Each number is 128 + 32 x the weight over the matrix's rms, rounded and kept within 0 to 255. Layers, rows and columns count from 0.

# layer 10 MLP up, 768x192, rms 0.0806, rows 477-529, columns 128-191
[[160  82 133  50  98  71 115 134 129 166 171 155 134 171 119 140 122 157 140 172 109 119 114 166  81 106 127 110 151 174  98 137 178  87 131 104 161 108  97 177 164 106 202  66 114 124 147 155 143 118 166 193  91 123 134 172 109  87 138 106 129 164 143 149]
 [133 156 110 128 166 179  97 102  98  97 110 152 162 144 144 151 131 133 141  81 133 177 142 136  81 145 157 124 180  93 139  99 129 105 155 149 128  72 133 135 176  98 139 158 145 132 104 111  72 105 156 124 111 121 123  71 124 150 220 115 142 202 136 117]
 [ 79 120 144 165 134  76 105 105 133  64 120 161 155 155 104 198  93 204 123 124 127 129 133 162 102 133 166 164 120 128 109 104 128 153 156 145 107 146 138 119 136 146  69 134  91 137 117 154 148 149  88 134 168 124 110 128  59 183 180 216 101  51  91 142]
 [138  90 122  90 113 135 149 163 106 115 133 128 104  50 121  40 132 182 147  91  74 177 170 132 148 154 150  63  89 140  73 145 150 141 118  99 131 117  76 119 109 155  73 103 142 149  77 129 104 121 164 134 147  86 158 192 164 161  89 121 133  84 167 164]
 [120 122 143 146 166 168 125  53 148 130 171 103 163 123 146 146  78 130 144 127 171 123 111 151 153 144 123 142 143 113 126 108 132  95  83  89 145  82 134 141 128  60 138  78 149 106 178 134 128 158 130 188 129 100 138 147  93  97 157 117 175 166 131 143]
 [153  81  70 109 112 143 134 117 135  87 122 159 137 119  76 112 138 112 198 161 147 114  97 129 113 130  75 121 138 165 157 166 130 173  83 121 153 130 127 177 159 135 128 176 127 102  64 177 141 121  67 140 114 108  73 139  70 184 167 172 121  98 134  85]
 [128 111 101  74 104 128  94 151  94 112 132 125 201 192 130 122 125 107 112  72 190 179  45 219 134 102 214 140 125 120 173 142 107 170  61 133 120 129 170 143  98 152 134 141 104 179  64 160  95 140 175 151  87 107  53 159 193 117 139  20 161 197 127  95]
 [ 70 128 163 146 174 191 105 132 124 120 117 140 136 180 108 107 142 128 195 172 138  90 142 117 137 155 139 144 118 124 142 106 178 115 118 116  85 128 111 166 127 111  92 134 108 103 146 149  84 161 147 104 121 176 156 111 132 109 117  85 116 101 110 153]
 [132 129 104 119 172 110  91  68 166 125 125  52  79  93 101 119 125 178 105 142 123 139 180 118 181 101 123  87 141 139  95 126 135 135 144  94 102  84 108  89 162 107 106 112  95  93 127 143 148  96  91  62 168 105 143 163 197 173 149 148 148 122 174 169]
 [107 108 120 121 132 200 111 133  86 132 145 133 149 182 116  99 133  99 129  96 150 153 152  98 105 125 164  66 116 132 167 121 186  89 108 155 185 179 131 159 113 142  85 125  85 126  77 229 100 130 147 121  81 102 149 140 111 162 145 100 152 133 126 106]
 [160 167 174 171 114 151 156 155 130 160 114  92 141 160 132 138  89 104 214  88 113  75 132 118 174  84 166 139 132 117 175 141  96 115 107 149 160  95 150 141 128 105 172 120 110 146 114 146 138 129 131 108 150 133  77 121 103 127 144 134 126 104 128 154]
 [ 93 146  91 148 186  63 187  90 148 123 119 129  73 157 120 151 131 145 135 145  86 127 148 117 140 144  82  93 205 159  92  68 170 195 130 109 139 158 117 140 141 116 143  70 147 108 167  67 148  69 132  75 122 109 160 159  46 185 134 195 186 125 142 144]
 [182  90  87 106 166 123 171 145 171 149 118  90 130 144 127 128 140 149  68 122 153 136 105 136 148  76 161 103 116 156 176 178 159 182 145  82 129 143 127 154 109 111 174 118 150 122 136  90 124 164 105 137 154  84  82 103 176 149 158 147 177  97 167 118]
 [124 101  80 178 127  36 129 164 160 130 135 108  95 127 101 141 175 103  56 164 166 108 125 167 110 126  83 146 176 111 106 126 156 146 125 139 159 142  89 161 132 117 174 120 126 121  83 136 124 117 166 118 163  56  69 115 156 129 134 108 132 139 192 149]
 [151 164 109 108 154 119  91 103 134  78 112 126  93 175 137  93 145 110 106  97 128 149  66 172 111  72 107 171  92 136  86 101 128 106 130 178 132 179 169 146 155 127  91 171  86  35 158 100 140 174  86 105 145 187 166 120 122  61 109  94 149 138 130 143]
 [164 175 110 154 169  85 115 140 134  94 172 118 117 112 175 132  98 118 130  94  95 114 120 181  89 156 119 125 172 125  97 101 146  91 130  95 109  86 140 185 132  90 100 156 155 135 131  97 119 186 140 137 131 171 122 131 108 174 138 150 151 112 162 175]
 [146 123 168 130 105 162 124 113 111 168 185 139 146 176 132 143 165 102 121 182 147 115  91 162 167 153 132  99  96 135 142 108 149 109 122 100  86 113 122  94  93  74  96  73  98 144  93 114 126  88 157 116 122 138 146 112  96 120  67 120 124 138 124 138]
 [ 75 143 139  93  96 168  94 188  93 102 174  69 179  98 143 118 158 165 105 109 182 124  78 135  89  95 138 157 127 155 103 128  97 136 118 101 104 130 118  96  47 133 120 156 142 121 114 144 175  99 177 185 105 110  58 161 214  62 179  80 145 172 187 175]
 [177 127 135  81 113 128  79 183  98  83 122 151 107 154 145  83 158 108 160 160 187 110 146 106 102 106 138  68 108 154  82 105  94 164 102 149  76 107 146 113 111  57 166 205 123 137 127 152  93 135 156 133 144 188  95 113 148 156 138 182  83 164 139 158]
 [124 131  67 118 178 146 147  76  93  60 124 115 114 116 111 178  94 160 150 145  88 114 136 139 149 149 166 138 172 144 140 128 106 154 140 151 183 122  79 152 155 164 161 143 136 100 153  86 104 113 209  60 136 161 102 160 150 154 103 142 149 216 100 110]
 [194 128  94 105 111 117 140 125 122  98 180 158  84  65 119 177 121 128 162 131 133 157 168  92 151 152 181 131 145 113 145 115 160  91 137 173 119 155 103  99 133  58 134 214 133 133 110  85  86 148 199 131  82 139 117 121 111  98  71 102  64 113  48 150]
 [142 115 122  74 172  74 111 137 130 136 119  92  79 123 124 155  71 139 175  74 141  96 155 171 131 147 116 134 127 115 135 117  99 153 113  74 104 149 143 155  65 146 125 123  91 165 127 159 131 100  95  83 155 124 131 197 160 131 123 155 141  97 125 141]
 [251 166 161 159 137 142  79 129 166 151 133 102 114 118 125 166 173 114 131 124  88  65 115  92  91 100 141  38 110 120 107 150 146 105 107  35 125 149 104 120  97  34  44 105 153  68  83 146 163  84 138 126 110 147 138 140 181 174 119 133  50 121 127 101]
 [114  85 128 152 131 123 126 100 112 176 126  78 128 128 195 160 195 136 133 123 149 181 141 130 130 109 146  69  85 199 163  90  94 189  85  96  95  73 136 100 145 140 171 129 110 160 102 167 126 122 162  91 160 152 227 174 136 189 128 141  93 149 180  76]
 [ 95 130 103 187 135 104 143  98 143  97 136  69 115 104 154 147 139  94  79 108 112 185 173 118 139  85 123 132  76 132 134 158 116 125 139 156 162 145  81 136 129 104  78 141 126 142 114 151 110 131 137 169 125 137 160 103 157 234 101 132  38  81 140 127]
 [143  70 164  81 188 133 124 125 179 122 153 172 175 162 154 108 125 141 130 149 120 141  76 146 103  96 180 122 113 172 106 129 139  71  66 166 177 126  63 153 162 164  87 101 148 154  42 133 101 130 106 118  63  99  77 146 113 120 143 123 111 132  62 107]
 [162 189 119 117 156 140 156 124  79 104 103 205  46 187 146 147 113  87  80  89 135 125 109  72 126 167 142 182 106 135 113 138 127 125 126 118 147 137  58 109 119 116  98 119 189 150 121 192 159 126 134  94 135 160 169 164 168 105 119 124 161 105 123  95]
 [167 126 110 162 146 121 167 108 144 134 148 138  97 100 109 146 127 131 137  69  91  92 130 160 139 123 178 114 159 164 110 187 117 142 112 148 155 144  77  92 208  89 109 178 167 122 113 115 153 131 116  94  98 168 114  97 124  65 127 137 142 163 171 103]
 [147 109 109 128 124 152 118 123  81 174 126 117  89 112 159 158 101 135 140 152 109 180 145 167  88 149  99 126 184 163 122 138  75 140 116  65 152  97  77 183 152 122 101 165 177 100 149 154  95  60 114  67 131 173  96 120 124 143 114 123 111 141 140  97]
 [143 121 132 144 107 148 145 131 155 116 116 156  61 116 120  72 122 134 110 109  68 153 161 182  98 121 107 167 106 131  97 101 123 113 154 185 155 159 124  68 135 112  76 119  82 119 168 106 106 131 167 134  98  98  91  72  75  94 120 106 146 186  97 113]
 [148 115 128 133 163 129 107  91 153 120 143 152 116  84 137  93  90 102 165 164 129 116 127 155 130 152 124 123 167 194  97 198 159 110 162 152  83  97  97 170 137 127 123 182 150 159 170  83 142 146 126 117 117  88 171 209 149 109 112  89  92 166 139 164]
 [ 91 203  96 123 125 131 140 124  80 102 118 103 113 101 151 130 144 157 115 101 127 160 105 166  63 160 148 133 122  97 195 127 165 106  74  86  71 158 126 119 108 115 141 184 210 137 108 156 140 136 100 151 131 191 183 130 131 137 143 123 102 150  79 123]
 [128 128 147  89 146 165 101 148 163 174 154 138 158 119 134 106 105  20 108  69 142 212 182 137 126 188 135 141 122 164 132 126 116  93 144 186 116 172 134 124 142 149 144 169 127 140 139 175  94 107 154 132 118 107  90 140 149 125 115  94  71 114  77  96]
 [155  94 124  96 152 136  98  89 148  70 153 111 176 180 189 108  99 176 159  86 128  90  99 145 105  87 133 127 153 202 127 135 124 124 179 102 137 113 146 177 119 120 139  90  94 127 150 116 161 178 166 101 179 126  61  86 197 136 171 144  97  73 134 123]
 [104 148 147  97 139 147  89 163 159 116 114 193 144  48 122 115 104 124 117  86  98 113  52 141 116 170  69 105 134 132 116 128 104 140 111  98 112 104 113 152  92  97 137 183 128 149 165 188 181  85  89 128 111 146  66 109  93  95 167 161  74 142  92 138]
 [110 107 104 125 124 167 159 110 111 147 141 130 130 150 116 179  97 161 114  88 118 147 206 139 104 160 152 118  74 111 121 136 112 146 122 109 123 117  90 124 115 176 125 101  94 136 150 116 105 118 125 148 100 184 176  97 148  86  76 104 134 156 137  92]
 [ 98 103 110 135 191 101  85  69 146 147 132 100  91 136 108 159 134 109 161 151 204  86 141 144 112 115 128 121 115 131 109 114 186 135 115 116 160 118 164 115 176 178 113 141 116 164  53 102 157 181 185 105 107 149 185  81  87 155 132 130 121  99 131 102]
 [201 107  98 132 169 176 105 163 137  89  66 113  72 116 153 146 104 152 158 205 109  74 162 162  85 197 131 178 141 138 120 159 140 165  80 161 158  83 130 123 135 163  88  89 136 135 128 157 178  79 131 166 147 132 108 155 133 131 124  84 150 109 105 118]
 [128 121 102 101 193 152  72 102 174 147 150 141  75 103 162 156 125 100 153 123  99 181 137 180  94 101 139 190 158  88 144 188 167 124 129 109 138 196 193 140  84 124 170 164 121 109 174 137 105 124 104 163 134 119  58 166  75  69 186  79 122 170  93 143]
 [ 94 103 180 117 140 112 105  88 166 115 125 132  94 121 103 124 158 166 186 130 142 204 132  86 116 134 106 112 136 161 127 150 205  99 122 141 185 155 133 147 125 151 152 153 131 139 138 148 137 125  96 112 176 142 119 117  85 146 191  73 102 206 144  93]
 [137  69 145 171 171 143 177 148 126 181 169 125 137 142 157  64 138 141 120 145 145  96  73 115 174 134 167 155 148 114 103 115 122 135 174 128 147 149 128  91 148 137 124  97 150  72 122 113 180 117 194 119 114 142 148  99 111  62 123 125 143 137 122 154]
 [128 101 154  91 121 108  85 117 149 169  97 104 130 120 115 153 154 105 109 159  86 100 107 135 131 147 160 137  63 107 184 147 112 164 162 160 108 164 116 152 145 103 167 148 168  65 155 160 119 188 123 134 161 142  98 140 150 133 120 121 171  82 128 119]
 [100 113 187  66 117  95 128 164  95 150  92 158 113 189 101 156 128 150 169  72 138 112  95 128 122 174 106 131 101 119  87 113 107  79 126  64 128 113  94 122 115 113 150 119 127  93 124 200 158 114 183 110 152 143 115 149 113 133 129  92 113 143 140  66]
 [148  97 124 143 106 104  92 109  89  87 140  98 131 108 117 106 133 165 103 122 159 168 182 140 152 125 140  42 107 148 122 140 174 151 126 143  99 156  97 168 106 165 129 154 122  78 111 120 138 146 120 140 134 153 119 136 127 129 119 152 110 121  83 153]
 [113 174 127 127 150 151 117 133  86 110  89 116 184 187 103 134 114 142 160  94 130  29 192  73 150 156 123 132  85 112 137 154  98 130 133 136 126 108  97 128 206 132 103 162 130 110 159 179 138 195 115 185 127 145 130 175 161 105 134 105  43 119 129 159]
 [ 75 129 168 130 172 179 110 137  84 154 138  94  88 125 175 166  99  56  96 198 170 130 117 135  89 111  68 155  88 176 112 159 124 131  91 124 126 100 105 171 140 158  78 173  70 143 154 118 195 165 138 123 125 128 155  63 108 123 117 137  85 138 109 106]
 [147 156 157 130 152 135 110  90 151 150 131 147 127 132 153  99  99  73 103  98 136 121 106  94  64 122 151 125 139 179 166 144  99 112 134 106 118 166 138 162 142 145 150 178 127 148 122 174 152 104 135  98 162  87 117 181  99 148 100 161 145 132  73 122]
 [113  79 153  79 159 138 111  99 174 119 111 136 142 134 126 134  99 129 165 181 140 170 165 149 134 181 101 157 133 173  99 159 118  91  88 152 125 102  63  97 122  92 174  75 111 162 131 157  46 105 113 147 100 112 190  55 185 122 101 137 170  59 148 123]
 [ 80 141  75  89 129 198 133 169 152 163 137  91 128 105 130 128 148 168  91 148 128 104 126 140 143 142 131 107 158 150 120  78  87 132 131 165 114 128 126 105 120  72  67 139  82 113 135 110  70 120 167 115 177  57  96 177 158 179 118 157 211  87 162 157]
 [144 118 151  76 169 105 147 150 145  99 180 112  99 225 126  91  87 143 142 140 174 161 161 159 128 149  96 128 150 115 127 153 116 125 110 111 156 116 113 119 130 123 146 185 134 128 102 153 109 195 130 109   0 176 128  86 190 200 124 168 150 149 104 137]
 [152  92 165 131 159 134  63 156 142 147  65 138 143 133 183 138 119 138 135  80 122  88  71 117 150 145 147 100 117  83 160 136 110  66 133  55 151 115 154 144 161 113 143 100 195 156 175 158 164 123 142  87 142 110 143 174 108 115 152 157 128 105  96  98]
 [109  83 100 127 114 118 144 100 156 132 122 128  84 109 144 132 176 115 164 199 119  99 130 154 123 128 163  96 110 112 124 149 124 170 100 132 143  97 107 105 133 124 144 137 118  89 147 177 172 120 177 148 174 187 112  98 145 173 121 166 158 132 131 157]
 [172  84 129 114 109 179 184 176 102 134 208 170  95 132 117 162 121  61 157 158  67 127  73 131  96 118 144 104 146 102  94 110 162 193 149 149 151 174  98 137 152 158 187 128 159 172  99 164 144 150 149 104  78 123 146 147 113  98 135 111 111 136 106  65]]
# layer 10 MLP down (transposed), 768x192, rms 0.0894, rows 477-528, columns 128-191
[[ 93 143 141 130  88  61 167 108 156 136 217 121 179 126 101  99 110 119 141 126  91 120 140 155 103 129 157 140 116 128 111 135 183 124 135 126 165 113 104  75 111 178 229   0 161 140 172  84 190 112 136 152  28 106 227 192 181  32 105 126 153 177 103 174]
 [142  96  88  85 136 113 183 126 129 130 117 138 146 121 157  95 116 120 102  55  97 111 177 169 157 112 178  96  74  78  99 182  98  80 188 179 148 152 144  86 111 122 192 110 151 109 121 161 207 119  92 157 146 160 109 177 162 160 128 138 119  89  95 125]
 [157 147  89 103 172 185 142 110 176  98 145 115  99 136 137 147 142 129 113 138 190 100  85 129 167 129 112 143  87 140 135 136 105 135 146 156 148 115 141  88 143  63 128 190 105 123 158 116 152 128 170 164 126 158  80 212 195 106 124 118 107 124 152 105]
 [ 95 166  88  81 151 192 163 122 103 136  41 166  91  72 148  98 153 125 133  78  96 118 142 155 161 136 156 143 115 108 153 175 170 138 133 125 101 103 157  94  96  81 172  86 176 106  88  86  71 131 161 130 131 182 126 155 127 144 126 124 136 200 147 133]
 [164 179 122 130  91 141  63  80 109 149 110 108 119 125 146 181 138 130 103 118  78 166 106 205 141 154 136  66 122 161 121 131  86 153  70 103  83 126 153 122 162 114 164 143  94 167 138 102 126 129 111 145 142 132 132 131  86 124  95 179 152 137 135 131]
 [183 158  80 135 135 153 150 135 173 116 138 151  64 131 131 180  86 151 171 176 113 132 106  78 166 104 139  84  84 155  96 133  85 144 118 142  87 154 111 198 133 104 121 170 126  80 179  89 171 152 168 152  98  72 171  58 169  93 104 133 155 120  97  82]
 [103 127 151 128  94 188 162 154  81 104 160 122 159 178 101 115 129 162  60 119 137 126 172 146 199  82  96 102 177 108 146 171 120 168 187 145  52 160 106 123 133 158 109 144  95 120 164 155  61 123  99 101  98 162 123  49 234 201  97  75 120 214  74  80]
 [124 129 216 125 113 142 102 103 131 130 171 129 136  79 171 150 131 124 138 178 114 127  90 111 154 102 136 135 149 119  81 192 153  92 117  88 152 106 142 195 165  77 110 173 132 102 108 113 148 157 141 136 154 163 128 107 165 116 142  63  86 145 158 147]
 [ 97 208 155 133 142 102 100 146 149 111 144 106 158 133 145 156 118 110 136  90 174 112  46 117 201 109 123 177  94 136 182 136  61 183 118 142 104 125 105  49 142 147  73 154 137 129 122 143 115 114 102 114 116 111 139 109 163  91  99 127 118 117 122 124]
 [154 119 113 138 162 153 148 139 135 120 168 160 165 130 143  86 138 158 125 149 168 100  75  63 121 124 128 177  90 157 132 115 135 158 179 195  84 112 134 136 139  95 169 115  86 115 141  94  64 116 136 154 151 163 177 118 157  91 145  92  86 119 173 156]
 [ 83 113  74 130 132 155 123 117 156 125 148 178 108 162  94 203 160 175 128 107 134 115 148 208 152 103 125  95  88 183  63 145  99  75 164 147 108 128  67 148 147 170 113 160  97 179  82 157 127 133 116 112  57 173 131 171 167 174 135 146 145 145  62 167]
 [139  96  83  80 191 136 145 145 102 100 123 138 146 164 103 101  99 192 124 174  89 124  60 106 161 112  83 139 131 152 114 119  90 198 124 129 144 107 136 121 161  64 105 168 162 166 139 167 135 152 156 135 159 117 136 131 102  75 106 125 151 104 164 140]
 [ 97  96  75  87 117 145 179 143 159 112 111 116 121 137 101 116 111 135  89 136 149 120 114 123 105 113 150  99 110  97 155 156 120 160 112 160 135 120 125 108 107  66 154 148 183  97 138  73  99 125 116 148  91 112  83 181  88 126 123 111 103 111 136 127]
 [ 33 168 248 119  85 110 170 172  82 109 109 116 131 135 144 131 171 122 129 203  29  94 130 151 143 117 146 118 113 147 147 145 132 145 156 125 100  90 148  85 100 169 140 134 100 167 137 111 197  97 128 115 135 174 122 194 166 154 130 102 122  98  99 124]
 [187 136 101 127  91 116  94 108 107 102 147 112 130 170  98  61 125 131 142 131 143 158 178 158  94 113 139 163 121  90 127 167  86 137  83 122 120 118 150 191 105 131 140 127 120  45 118  94 126 145 130 217 113 125  97 160 104 142 143 165 142 111 118  80]
 [ 91 117 144 167 128 165 140 149 149 111 114 135 124 128 114 140 139 147 146 155 116 131 172 109 127 116 127 160  78 149  53 108 146 145 116 148 168 146 117 112 133 102  57 191 134 118 135 107  93 137 162 165 109  79 155  56  87 198 178  79 117 123 124 137]
 [115  62  86  76 110  90 125 135 140 123 117  84 110 150 147 148  88 178 122  82 136 111 132 124 128 134 131 143 169 191 103 167 187 145 110  93 145 135 161 134 160 159 116 152 131 125 112 124  74  97 146 138 172 111 143 112 161  75 169 116 138  96 115 190]
 [ 96 180 138 139 123 184 128 129 129 112 148 145 149 151 157 137 152 102 145 161 122 134 129 136 215  86 105 102 125 125 110 109 137 150 171 122 133 145 131 202 187 145  71 135 146 146 146 180  66 139 152  98  99 122 121 116 255 137 143 130 102 169  56 113]
 [109 169 140 147 133 144 111 126 119 144 199 127  37 118  69  96  79 130 107 144 152  94 222 147 175 152 119 159 110  82 190 165 132  98 211  94  84 153 115 134  64 128 112 155 141  96 100 106 117 139  74  70 119 119 161 138 131 177 112 143  90 120 146 104]
 [111 129 105 167 127 160 126 174 151 112 115 167 132  50 107 161  72 157 134 110 121 144 168  85 110  96 108 130 121 133 136 122 183 150 151 117 121 126  94 127 147 127 126  73 106 104 191 139  99 138 151 121  58  52  67 173 110  95  76  93 129 195 133  92]
 [ 91 164 137 109 122  67 158 185 119 116 123  94 143 129 102  98 144 169  66 142  63 127 140 110 146 104  89 113 108 161 148 106 179 195  99  96 165 115  66  75 133 119 155 104 107  85  88 167 128 164 181  83  66 103 168 131 141  98 151 155 116 178 156 141]
 [152 148 117  89 104 105 150 166 101 113 177 151 131 114 155  76 117  95 125 164 174 128 131 126 161 131  89 147 113 107 122  94 128  84 137 121 103 104 136  76 116  86 111 158 155  90  86  65 159  93 114 164  97 187 125 115 142 173 135 115 139 125 171 181]
 [137 101 166  50 149  91 124 167  77  60 113  91 101 111 136 105 121 128 111 152 190 159 163  97 130 178 196 197 179 122  77 153 150 123 173 171 151  54 154  95 118 160 181 152 107 145 115 149 147 141 168  89 163  89 167 176 119  29  74 138 155 172 113 147]
 [176 127 135 123 141 159  90 181 173  90 104 149 106 123  90 140 102 156  85  99 140 139  95 120 163 150 107  58 109 103 144 149 153 155 129 135 164 128 126 109  80 133 160 199 114  99 142 112 203 140 161 102  94 191  93  66 113 112 130 157 147 127 102 164]
 [ 97 153 153 125 117  89 106 138 185  91 155 126  59 107  91  99 160  83 140 125 120  75 113 105 105 159 106 119 146 122 148 132 117 104 199 116 133 131 133 135 146  58 129 124 128 117 109  99  65 142 123 118  94 138  86  77 152 102 154  89 159 127 179 161]
 [171 110 156 127 113  99  99  79 167 127  75 111 147 106 118  73 128 108 201 119 175 150 110 107 130  55 114 144 130 153  93 136 105 126 108  63 160  83 113 118 104  80 148 161  94 128  87 146 110 148 123 108 107 100 105 143 175 126  84 170  70 142 124 101]
 [142  87 141 147 111  62 104 169  58 107 174 101 131 129  94 174 149  95 129 130  86 146  59  57 164  64 212 167 119 105 172  71 156  92 173 120 104 121 137  90 112  85 164 137 136 168 114 115 139 150 170  76 123 184 145 140 185 159  87 123 160 169 143  46]
 [124  85 150 108 121 141  99 102 135 106 137  58 144 117 194 140 115 158 129 163 105 110 129 123 124 158 150 182 114  95 154  66 137  99  96 156  80 135 175 191  98 139 139 148  85 150 150 118 111 160 127 155  97 155 140 152 103 121 121 129 114  97 124 169]
 [ 93 105 124 118 137  87  89 144 127  77 144 177 137 124 161 136 136  93 141 151 194 126  81 134 146 123 176 139  88 132 111  65 138 136  97 160 118 171 139 183 110 192 145 103 104 151 149 109 194  97 144  71 105 140 133  95 110 121 125  60 189 136 105 140]
 [139 134 105 150 107 207 203 168 122  86 136 110 123 112 114 115 124 113 137 143 144  75 127 171 100 164 114 115 139 174 146 111 109  97 118 115 160 175 120 111  96 155  91 139 121 102  75 127 155 168 129 169  87 171 150 158 165 148  90 116 149 101 101 117]
 [102 189 127 126 120 112 142 128 154 159 162  98 115  95 109 129 163 126 112  72 149 117  78 151 130 138 120 129 139  99 152 144  92 109  81 111 162 154 166 112 182 142  73 129 127 105 136 137 129 127 132 131  92 131 118  91 123 163 111 174  81  87 112 112]
 [116 158 159 151 162 133 150 141 111 153 161 143 111 111 101 104  70 162 156 123  91  78 130 131 129 162 185 133 140 184 143 151 123 137 173  80 148 136 115 156  74 134 116 101 100 110 124 111 125 196 148 115  99 154 105 113  94  81 124  98 136 147 173 122]
 [159 130  94 135 150 127 113 110 124  75 132 176 124 104 116 111 155 124 136 131 161 103 151 116 150  79 156 100  99  92  88 180  86 180 148 109  57 135 176 128 139 155  99 160 114 190 127 120  91 150 120 150 123 119 126 113 157 153 143  89 179 127 159 132]
 [152 139 183 170 118 127 133  98 136  65 116 139 140  81 104  91 162 111 135 119  59 142  70 119 130  89 118 137  95  95 127 119 161 169  97  61 159 144 158 205 229 115 162 124 109 126 165 115 199 168 193 141 123 138 114 139 151 179 155  97 118  39 132  84]
 [130 118 127 113 107 138 183 141 171 127 146 102 139 150  86 181 166  65  92 186  74  87 106 127 149 148 103 175 157 144 123 137 170 142 187 123 161 139 149 108 114 147 189 110 103 155 154 167 191 141  39 111 103  84  64 109  35 143  89 132 116 159 164 127]
 [146  96 149 127 132  95 163 162 121 125 118 135 155 119  80 161 161  89 138 181 143 124 129  87  88 124 200  91 171 109 105 142 202 128 132 132 138 136 131 104 193  95 115 126 137  96  59 182  99 129 151 121 117 139 133 147 105 104 153 142 154  82 107 193]
 [112 109 116  86 191 157  92 110 140 125 113 136 135 112 183  88 133 147 162 110  97 141 126 114  96 171 106 107  95 115 200 107  98 134 132 153 161  95 143  90 119 106 134 157 199 162 197 116 141 135 134  90 115 165  95 107  91 113 166 164  75 163 125  95]
 [131 157  77 144 143 108 159 103 114 154 171 107 102 119 144 148 144 132 155  97 154 140  98 142 164  92 107 105  90 103 131 127 220 121  93 114 139 116 176 114 129 113 132 132 114 134 146 102 149 165 141 118 105  92 107 133 147 157  88 123 113 135 117 105]
 [106  43 135 107  86  87 146 156 169 101 110 157 132 122 102 115 107 145 154 173 115 183 147  92 124 154 108 233 119 139 111 137  76 139 120 138 135 146 151  87 119 131 143 143 121 137 151 204 133  78 112 144  83  97 110 181  71 135 166 180 167 127 106 174]
 [159  77 136 137 172 148 188 122 147  98 144 114 133 108  95 118 146 171 124 138 123 111 174 100  78 128 177 128 150 129 158 118  69 158 125 146  90 163 102 100 163 105 120  80 141 137 111  68  76 181 116 113 108 125 123  53 138  82 187 131 114 163  93 115]
 [112 154 156  95 112 138 115  94 109 114 126 154 157 175  89 144  70 124 109  84 127 101 125 101 126 134 111 196 136 109 156 125 147 132  96 153 108 111 152  95 112 102 139 121 160 171 113 128 149 121  84 193 102 107 104 179  99 152 104 148  97 140 160  98]
 [123 103 122 159 131  87 142 162 112  46 173 143  68 135 175 175  98 134 108  87 157 177 119 146 152 150 106 147 100  85  98 108 146 143 162 127  99  99 165  76 167 102 124 102 142 123 128 120 137  83 146 111 138 111 127 133 153 167 147 115 130 138 156  99]
 [119 160 106 100 132 158 154 134 159 122 203 139 116 112 111 136 163 136 123 148 146  99 185 129 116  99 150 170 107 105 129  97  85 148 111 141 119 152 185 121 147 127 166 113 108 159 114  54  83 158 148 140 105  73 135 125 126 160 113 168  93 139  84 153]
 [128  74 143 145 111 172 127 112 167 141 107 107  98 154 155 108  91 154 144 126 110  77 135  83 171 158 101 179  63 150 137  87  97 112  64 144 132 136 105  79 125 123 129 140 156 168 170 172  80 100 164 145  96 127  98  60 151 111 211  77  86 149 132 101]
 [138 123  87  93 109 110 153 137  85 131 167 132  66 113 137 128 158 134 156 145  80 172  76 168 101 122 103 163 158 132 172 149 149  71 115  97 129 174 160 126  50 107 126 113 193 118 163 173 142 111 167  23 151 133 120 136  60 111 124 176 117 133 134 117]
 [133 169  68  94 122 126 138 156 103  61 101 108 146 134 123 110 173 130 148  88  89 131 150 123  76 207  85 125 168  80 153  83 104  99 124 159 134 122 170  94 147  98 183 164 103 133 161 100 130  85 185  64 139  84 127 156 135 158  91  77 160 138 169 150]
 [161 143 186 116 100 141 133 100 148  72 191 130 160 140 102 118  97 122 173  35 149 141 126 120 106 125 144 106 169 146 131  98  84 153 132 162 115 155 158 185 165 176 163 129 111 155 113 110 133 148 123 168 170  99 102 152 120 106  75 111 102  54 139 101]
 [112 179 174  64  73 171  89 164  83 130 111  96 124  54 108 158 131 182 110  89  93 117 128 104 172 179 134 105 107 117  70 140 149 153 166 105 138 112 176 138 130 123 140  99  80 126 153 100  76  88 169  59 119 103 168 123 176 222 107 165 152 142 184 128]
 [178 143 126 140 129  84 121 118 165 166 144 153 144 111 130 146 123  94 123 145 102 147 133 146 140 115 174 154  89  66  99 193 132 136 151 157 122 133  95 153 140 207 137 103 163 164 113 136 111 102  86 113 142 126 125 143 188 158 124 144 114 146 120  84]
 [176 106 161 161 126 110 131 158 129 128 149 106 197 134 143 107 143 122 123 131 110 132 145 117 144  63  93 157 113 114 153  81  65 125 104 103 103 111 122 113  91 200 107 181  91  83 128 113 167 196  93 119   0  78 125 151 201 255 115 137  99  69 104 191]
 [135 141  95 150 115 158 120 107 155 126 133 129 124 118  91  49 125 141 182 103 146 154 110  94 117  82  81 192 104 101  83 125 131  88 104 105 192  78 138 133 178 105 138 169 102 140 171 113  88 192 147 113 114 178  94 119 112 168 152 129 112 173  88  78]
 [112 161 162  88  99 179 121 146 128 140 146  85 174 102 102 134 130 113  95  95 142 116 148 109 128 126  92 156 149 123 129 101 143 118 124 134 118 135 148 145 122 123 118 155 117 186  61 157  70 110 164  94 129 101 146 126  96  85 127  66 122  83 114 108]]